Weights of a small GPT-style language model, trained from scratch on English Wikipedia: vocabulary 4096.
Each number is 500 + 40 x the weight over its row's rms, rounded and kept within 0 to 999. Layers, rows and columns count from 0. Numbers have three digits each. The size before them is the row's rms in percent of the matrix's.

# layer 3 MLP up, 256x64, rms 0.141, rows 129-255, columns 0-63
112:499547402512502512573473483483434516493584546537516525474526486479483508496559511555451502512506602491432443467542459531524517465467498505461577542492471515481503428509566538510447500460528543
120:489495435522478551525495497447500567486528540449498514569509540474531408499492504468439511502507508495539459512557495492558465505491576474446447486497537539494466469549531475408525550610517446
071:478529489519486528407478436467523528454571450448503492471486541505544445461503427441489533500527511436526518500539454419514488437409488482500475533431545504515451526533541500489483536539534435
087:464483533495482477560517469463463512540493475436474523468570482432457517518483551493436502516433544477554508483493461551512566524573530532452479508456507570447501528478555511514562547516598557
110:468507538473548441487489500514508471532409490464551518472500484487509540465459570408439500508494541483528532582565503526492508498446560469455492532503428540508455457459452469557552552533513557
083:536538553455501495522548509471492587463545537521537542500460466457528519527514488525519408512431514512507492526574510470454432490507499533443521592532548545477502429485490497426499470437454549
059:473503450530468530464518472432520452532494515486572427581473524496507526579464514436483502535406442525479451466572526521486517532485483531491478532546560503490542493533505504488449548523531400
099:507546511535410519413452519503614489499564483494528534551469552488571491488519447412480508531466453465502485518495471526515465510480486471533438525533537447531546474575498484461506528477528448
071:472580507465441549517514510444576488456516506527492513458489599519478486489524515523549558440513484498498538551542546503503502539471522527483380501516489541461505477437486502495542394505558517
088:508501585534537490544518552432511537521508500495478600406504495426525507421488510525456552498466540484549478533433514527537493491483562539464480567564492546515476474478507467523545481429506518
085:515462517456479506554514394467477480566400497471571494496551483541448544529507536446508484433408551509503486516517552525459536498486497490474467466472476501491545538529505487424433535461520537
108:501549459528519499506547467497425532519474516530533510485470482466491515510505475556496492388527526514451536503472523595437587452457513525479593498522461457514517521500515503438427513411476522
063:517480493498520461563526396456489513539553534434504504505525497507535555493454470446570460524486514480549515551546474460542568461513601487494558492448504560527537499513446452484470574521524472
109:418471485507492521440532483416558508476435509476439509521477455530469523460491414481501516533423501529547516504530520446517472495487542446461489404477527523470527430450478461516531575533495451
095:488477454456520485522475439502535510562444556420487497548531541542509601440484528430458528429538465439511491581535536512473518550518519481429510499498525485505557473551485489459470462553496513
064:505529454450535515462457437455486463577472500472504519506463517484486514513512427449519533496480554486512438445491510484481479539533495527430457536485488520427421626491580505567487531526483504
091:465520522449570464571541453464476494470450519521544503475527458526438451475496569527480454485527578543522508498453519501417495504475518444503449456567522498482507580457459475472460529523422550
103:433503440457548510451454441510468419527546486464477500459537500534552496544492470555483528478536485426527529569496593438464518511554532445486449544491477547469433518479503533511528545536465517
086:496501511545496480424457478531493467519502472559391520544516464435439572498532474488527490448523493486539496450452506380521537527516508504560499504520495471484582485474506493609532500502506474
087:482507453471527488578503447466443503497550450477532502483440440529492544586534522549443466555425524447495467502535477531456445582569489487437523510467483532482506477522481514558481580484505489
109:482448491501514491504556492427517546452459584441511494580447487483470500451482566459506483532499539486540467549606518567565477584529524477498511455524462457479524479453457509469546477501497472
105:491504502523457512519544428427578533503482538444495511529442414497528553532466431438529489474526480542524489475566528491478554561495494492495490473439547540478564405470470508514490536431485494
082:460451510514464457477496439485451508463566482471505452506511525623455523511535490484493548522487500487483537554463476549433527535461565466516518474535523525503480465474481427530442621546520506
069:469521512459548463493432422577460490516505450503525470508578562560500567488475514535522492492528507482552591595520503500480528525561470463540476560524541474535478474448542474501461455519502452
100:512533534416539527474506588511462501458423478539581478568459506462452468558482486472537447460490479499449529510490482493552514534471522542492510543533513478464583508440477507464525546566426520
094:485528487514543520521497417522486571460510524492541523467483500476527482521523549491501391483489510500541474504537486471484469488484493589442565590489536550483590444555504496426488490423478543
078:493547499486497511556528436422568515596531550479531491558453514504518568506517455474509454530424523515476471490590475436505548572540526535472449478442504506528560503524555490520505526496507536
103:488516505461462481446417513474447485517539520563432479468518483525525490551515417472430548535546494466466477573463417480484464489421521441527506496527547507505390489520485528513470535479504469
155:517497524514593483500569527475439552494397504496548491478484487499509459439436550521441554501555578493473518563472442544446492551457483518466500538542499458461435543466467484482485503463484518
078:483523539476420499535498473450537550519558511584540531547539483506532581595550479479511494490509520482502489464515499491448565473459535430520512461489489467527477428429502509495499584419514511
119:552498519451550497507439546511463496536486544501529507557508536490565530572534516408503517462484445430453462519581479457553466500435517516420505575471528457446470535520488468493488543513467527
090:496485457482488492474430463493492445497557415483566513525506500457437447422486570448428475468497527575509535490491422518495580498456559568504461497577507526494505497457461506499489494503517540
072:472541536494522448464528462412387550535496458499518511485489483533502456539496466576485492519553455467519453559488559534428413504473474453494548556556574523506511495480485511474473532482471481
115:542535553498446553533513467531547480490518473557487500554457557401539561553477455503486487556513467495460515500501560513481507502520423529536522560469525434540500485534520517461429437453544434
096:400471458484475521467456473559498492518530442488541507556535488541425482519448502555540516442490476518481585561546464518453505460491576571482455555529508505463464495440488503542511566512537493
090:491546502494526488503514478439530532459533481513433572475491510430522476457529413499528394579501554499481440457562495460514447443468466502470522567480528495469508501523448546516540473426478510
084:520528552522476483474552441468499587545476561449502506518547453519535569436517438540557457506530525507549471517563418486498474571487484559481495465471479492544502511497571464482590487508471489
147:451521487510491542573447533405530538496586491487441482490442539402476551505533471488506492485546513485508497552507477454552583505521525539488517531525544531565484410523501475502510427476514482
119:453464589561495538479474474512533493467512485484516480510556544563496496521510499575472490501523498462562526527497554544476481526414477463438418527610559487503534471484462499432519484455525451
083:501508431560472529480519416457453503484532560500492483544541536459535522507476438518508467479571574526486480452559555504569516573479490473516510488496479465510542496542563560437456465546529430
071:524445483531531466519536553487519528546499529458397477511510438494410512437515517515487525522478598507543558571495476488524553481449578463492445478546542534517473475461468489508469487542498433
075:463485378484532539473487531502469521515468543463492461571531586518447551512516564458507494531430545543513511445551479532566543546499523535442449501525493523533485493522505541506474505591537512
112:439566522564435530501449449444478563576461514511471534523529448458528450523504481540485507524554594453481480511474510472465465531491509538479530466542538577475501557457540437451465506492520537
120:459492546452534508577522524527504528473492428536479520465432489503494518517520485458450456528493511517482442531525449528490571412419554560531553539427524566506525472487489517508516562492565444
095:525462507557429536483488416552470429522515567533519504549529410503486497567513517493501497493482468455462479539534497445449477496483512533492508557526467528511585457478513483478404468521488406
080:502568491446553477541478497450403539507507499492562415540519484474490495532468506507494471462565482537518463446526529521429517569518510484433560474541593567454516535514482513552517467513472472
112:435528473445513531405515548542477491535539569493493451503436553519455532551491450456492518511483467438524567543494539449507515528484503556491505498521423457453423596492517514508521480508494553
099:466477519548495561468491506478537471552486451482519509516420467438514479461461422519510547495502451463486524515466454511516517581489534523558393542520551488514414481503516473447558515486588479
097:543517484536519477443551508506553563458475520559471455490498541567437491490561469519517472488520548478529533481453499446447521411459514464505420540573535468566491528447553489533497576519491480
109:560484500589532547482494554515444468567506487496503516514584508482490455478462561488470544486494468438478476473556474472565563533480563571480485533438486520456494561472548579534535468540504498
110:501514495519517534514502485459508461502518506477529520450534538486511452472447574469454583491512605522462443477472528519509515580494553494512446504571501583424442526504519539478578470483562531
096:481527555517535543500476483519561475452530488537541476504496570478439581494517489493477533492459496506525521552573444524484590553461462539455529484461458527467506414581472518557431526471508461
085:528492553494584460512537485465446567498506453562608496518539515490551545508491476552478497510425421459494518586494490554435527517488484536472503512494571477500507492560480502480460481437467461
117:511493529542503504485511508517524469542559442429448553440477457454538464460523459557488498480461466474542517543484436494480466512480559498461506495445541546464529438515562503508638557533493512
063:544507510472530516499508447498472493514452464481433499493483456461595560451506490549510503455457541440496543511387576463476522416503511509499511574505510493557525513556485526461481558452522443
092:526519530507458563437511475478584503503469477425519508552437520455533497504471438433543471499424470558550497472545513483491437551512455502548401494477519505504557525545469484452540527468544487
052:427456353482531486499468517444401498494441530502456470554528498537444474487515511468486510487497545527509508479515472563542478486470555482486487474529504495512469434499490494542490552610490483
091:549464429486486500526488558521487522472500539512469438550480550449436501509509516515535458600521530451515562559440465566537540484505536493495534473516466413493483464512438519575491536511472572
092:527526474512476556505548484447556490494476516442532545581504500477493531514487503455540429588387461543539453456547581503554468551485537556480480503466538478510568535534526483477519498501506468
105:470489511493546490551546502464499493531401485437411468473514435466428540484434508464472505462409468479534492503487510446546494567494582524471472446499480570505514479463484473479556489543473474
100:475477473487539466448450509558465464505496480501536525489517548536555490523495453479559461512436505461476599492575497510554496457471549566492587511543509469483565470524450472518484568498582450
114:501510470511537513524486510523513498515578540411563508465521495418476519515512459447442507504462499422478441543560575503543496486511554559410489572502542518481533523454491554497524469569508524
102:542495415518480536511522541414530604507538491516444525501513530405455475469542514537497487511471509544507508476498456543543556523469524497483464506520500474542533405414468445463478505497432493
073:512523544484504477464498423436445517512514468503498531502488460462523482503483530447478476452447447435417403502538570521433495500452542463450538443459515530431491516458489535484452467427479512
068:477506537424549553538542486532492510484493484496503531488494486509519540541490469488426470564451499450520519549512551554556438573545540418479475498461542463501522458521444532499614516541556475
103:465484473495440515505523449511573594546463505559424517509478506439472505494583505532484455500484530522546491515530417512521514476444554501481425472508530494574591438536517529533503506519457507
067:576469487468451496518485486463490473460511524487534504470489476490466530529515560582474500470535572466536477559439416474403532556486421494507476512572485569500460462492500500430446520533517526
101:466485514489513535538530479409416486509383537502501482567543574486460478476509459556464507516477510499505482492512508467531473537514544478514455510546541450540466520488523474414517538611522466
118:537467521438500511481504472519521525512506464549563510535469472580532552500551400618538468594468531451493489491535457492490516493470516497473518513428492446478530477480493496530449574439504476
066:502481489497425521536441499556494464494472531514387528565562493544441487478467519490444505461577485486529566461514560504497537491425523481491518416540517508467537472519492560535515452566521478
114:515515501526537495513554462538409488451476506579533495460520469520498502559475494530515532467529595478479547500515652458504441457485499479517546529542490471483409491505502546459530483494518511
096:505546524521512524483458492514541454514546438550495461523528505527515554591449520541491515466545460465464477521518416512403480486472484566479537539482502551458533546519538541430456523591519457
130:506512495569487544540479535437517528484518468571526439513560542473494489536504508542433481497465504455492428482443489496531564563461503556468461477517526525441406502440566501477472564444481458
119:484489527468509569584524513459543490516509563453515452484459498514472457471517485450516555569539581434469558550501544549551526517474478451460531450521438448482467503517472480490559546558560499
119:435481482586501575505550503502448449531475508515473514489507544505468467557497474545529531447486431472550512540500535547443462486492534556533522501551614546505584443482512544491530480534541509
090:510507496430524510563469529503495535499542412497525472503525611459425531572509584498546479502436502511430489499514457574504558563501519549466516519485518517502517452504421519487467523521464487
096:564511538478545399483483475449499446433525521463550490494526504555484575455544509463495517467537430466526501570515445446458531517494539423491534521509532481533555427482478452540513546538480492
079:568520488474490542545539478514518555410496566481475416521497522593479539500534533580524455503517508495595514478511469453477520506528557454479545459506530521453561493486556479475532512555445508
117:510589511542484471416612505484534503441472531509489494494487538539490546452433455459540434483482470509509504426512512455463546505515538519516453524474459475533503502412531476580482557513492464
157:499526515438520515544551494549560554447538507547494505531487499496486528481519439527555403526528512478501542479537491497453505461453451459511562458444450413498618446510458509524511503448492482
104:538451459514521562512449528533443433438535492524536506512558513506452509515474525482531485418476499487482508509589503550515496445428546561499567491452445511419566482456466513545458467477483532
099:452524506441477528561526470435521428458494557496461532536443532427466451499478547449495505526521489470530455567499551529571561516578565542469516495482445498532559488503508547478514456530475450
119:416495527420516501512560448484572615466492506556477502541456492488526531434512527515530401526546480497521551543497442495505554544512492467492521493478489509579523449476514472502552504497529451
104:494512440459422529419472479506585450545539504547507505468436474511504437473505484483498544507456464516557490573450511467461527504434530495543471490496477535457571475597449508492460560484510493
057:542532476439553477544520500461467525501501497480478623444531459505483495470460459503505468533442539491508502442526456485576451487455542526507550460405488499437501512490533522549547539455485579
140:453557550502457455478532486493462520466456529561443503531450515456563550465499425536486514578501499539463479575485481505484520491494552505527504537555502410598502485531496437456482527499520430
121:505513570452496467463526539567475495417506490544531453520434591500470559522516484527546493514480453490509535488514464528404483558418481550463536555514452466465497489447432519514456538483488521
087:463486495393534518505420541541491476496504458521471503494473526473506438502480452434523506547496507462450526532504533514513438495526556460533424501519509449505434536568400484506548458524581479
059:513498488539516536557568411449589486474498546402499528534462501433438509443475500498505460489446505530481508438512513529496569495492512518528443485428464537467582510465514464523521509450540485
056:479538504442487431471501511460392529499505517505462492572542441470463549532420410467438503485510463519559518502602475470490487492481533506504542511447534474507477527452490474589510514526482491
072:471513525548544512550489505473515498528494534542531480552493585514505544509526478474488585506501508509601484566521459435525532544528511511548397521545528582524470475535563457522552529565514515
135:451490503513529434516480455458493483476534486502491564478517482444477478484485577486403445510498575522468473519501457506532525518530605535446499531569551539543549449545523521444540445526514552
088:474584500530500506472521444528481523534533535429524498519409535527471545482530548459528559442475458492502452493556499505430545479476453486553559553481568532542550493563574532521497546469517481
118:531471539497440488468500408541531494489428468488498490528493516488537594558524514441496471417436444520552503522482509475398557502520522541494439480468478541526579489476510457474471527465473525
122:473467457438547511557476520451420499505463497493501430448523499435388469526502586471474506434478539493488477516486497504477540500496544503457492464571485566502465505459423479507443462540473541
102:496558466465594499522411425529481507522549500457544503429491541466493486442511515506463526461484530472462477506609504503544468466562555455480460548516527512458525541521451461482467472534559530
091:564504479484522530457532481543542499507526497543405527494389479407489529522529403534558480532498477464473487568445528521460469460518491572521581496442469503462518525485495511532468511506480505
096:406564489520466511450507521473470515495511475506506494568433521605473519489456466394499498498486520499472484500546509585515496548454523430527486427557520536518481492555517507514467567494556483
123:512538476530478510492457507586542538482519424495471410518469502467490588569500512479562510536452419508559536457557527509469545526523519558548513475442541529552560482467460495520532485481543486
125:556548564510444496484460424510501434498486514516486516491474511474408535486491506501488477509505482487491510565509502470493465495523516459575493502512446577483495338450474520540521483533560449
074:543476521501532518497514550501471455526494508460414471487436556537444460432508529479563571534504581466501543558498542498465497462536517491569429471551530411509496525478502523529446536563518515
144:487515509520440527538500501521546513531520518510435540508487466445498489511553485506444572438574615497496496510492502531526479541456530463541508458510474511516535381450598494472574505503514508
124:547559549507450504449465525548539531470555470554488565505462533456615508497529411542499497528551489458468504525482499485464449475493422479536511571481517430519486503533513539474502496423523476
085:444490534423507462511526496389506520512457524509468453533427502449504469519457493501499532527483410454591514551457545486465501527528525513479528484551509508560445475495469443505511549484504404
108:507497482495527516540544491552482497472472439557495517494520495428487526500490513488450504510500566526484528488535475563539561518435512488451517528542554447586478429440409535469526475419587518
110:589483469494450518492491449510512495451497499496456448515540579476528553538572522518460482510517507467544529510444482428443531449532463504436479558468470467508478536461562543505441447476443420
117:428490504519481434504454433502581527505516457493522530480439459500452587552491512423530513470479485499541474545510544455451593556517506486512505481518510517508572529520423476475490558429520518
092:557549563456419518483487512477524494459486507568473579460468511457559490533522475460525509535489561486412449490471486432506482526454483517539488446467460501403427537459527521516533541496487538
096:560574584522487438555589517429538447465467469515527496553449511506484488491535490476474466472453479436509490455423535524447521544457546520515541453476531475497512528477547462509498577451509514
110:504540528504572456559525457482452562515498501519497516460522495494502580541530597555529447499532502536545466507533491465421567499508527528480560538516559598504499489453446522514479505474439548
093:516584569564479459534442485503417556505526484533561473481532531474483524564470546531446449505513440477553446488539487541454478509489486540476517552537582523538454534553544472480503492461469460
113:429506536532461519535461471430505554517460467520499537484515484540505531504563527582548428445462534487517435407535498452406523477499556502498433501484554533506525462527558505501521553473506477
147:491509478520485505426502426516479553454541498484469464454481523507445545492552523535548484503523501470499506539554543458489414455460417472483506540470471458515637503487489574512507424517508515
085:479427431521538479541443504516422515493396519518409500422482528532428532524518525507549528522487516555542516509476531526476534483474575519502476536480527559471491502533416501550501523527546532
105:504488514542485514433457503513514494521549466553511503508508374497488489573443465510494471516493455456510459473476518474505479516425513538540503388443488501442575511592518470523479532506566481
089:508521519560440506509520414466464475491486437517536530533481443517475534539515489440563492471455525546519460395516513468434460509478541473601457461534490547448546541488534480540482542527509457
092:417463522540442483475488459556480508538451482547507561467503522509521461447570565560496461491477590514530504505494477510522528519439546509502507547548542545471540403454518502411538495508473473
083:470570513489551471499556450435505499549553501467579487517440529471471505488489490424496472510469488506538510454547484469441561517515496530523527556506515492560562600566522430461465483472535554
075:435491455480516501445514448488528479523486540494572513461541480593501508576487494482518457501436541469478482465570547509492427479422554495468503538458526505455509548590466511480538525470543569
089:501470515557595536528468491561553491515509460503474557425539480514505467473481463553531478495552457407497547502470460433457496458439550540494475541445482570502518546506501528576563494490507508
065:479596522509518468480472426474475433473502432484506530506545518539523497572528487481449550545549563461470471538507490525551488565472537506476441498552520532468483533503584535513524509552565421
075:546499482500536486543570573462527511430446501469516533542439510527411487518487491502538484516489497441578507514453445522520510511456537530502526385501492474499543526558490534590531569505469512
071:545452569507515515520541465501528504459492542507478524506436483419471463501496433570551474511489526527459541467484554414420505554462485550508421559463474536441495529493494504485583501511458533
086:552568492528558505483486522450474560510477526523458563500536613443470498475457484453516478597500518522477534486510522449551481541472530479516552488526530479455420505499419459573494490476460515
089:505546425489583536493439535532518486547510502536513523459545492497517470520458436518487530480479484468410604523498454531482525424479529526468442510473488465514530549570463463547507524489594519
063:490509486450508535553516509440568468525522557479455416492491490531479528474447503428524490509477473474535511517507549423434588481526495536516421473480510497559572477502514422569458501544529472
143:430495435587543486455575462467559454516516538541497568506495488523523508487469440487518508512514505394486541471534574451471580478441552516478556487495501493480491537447522506532457533504463534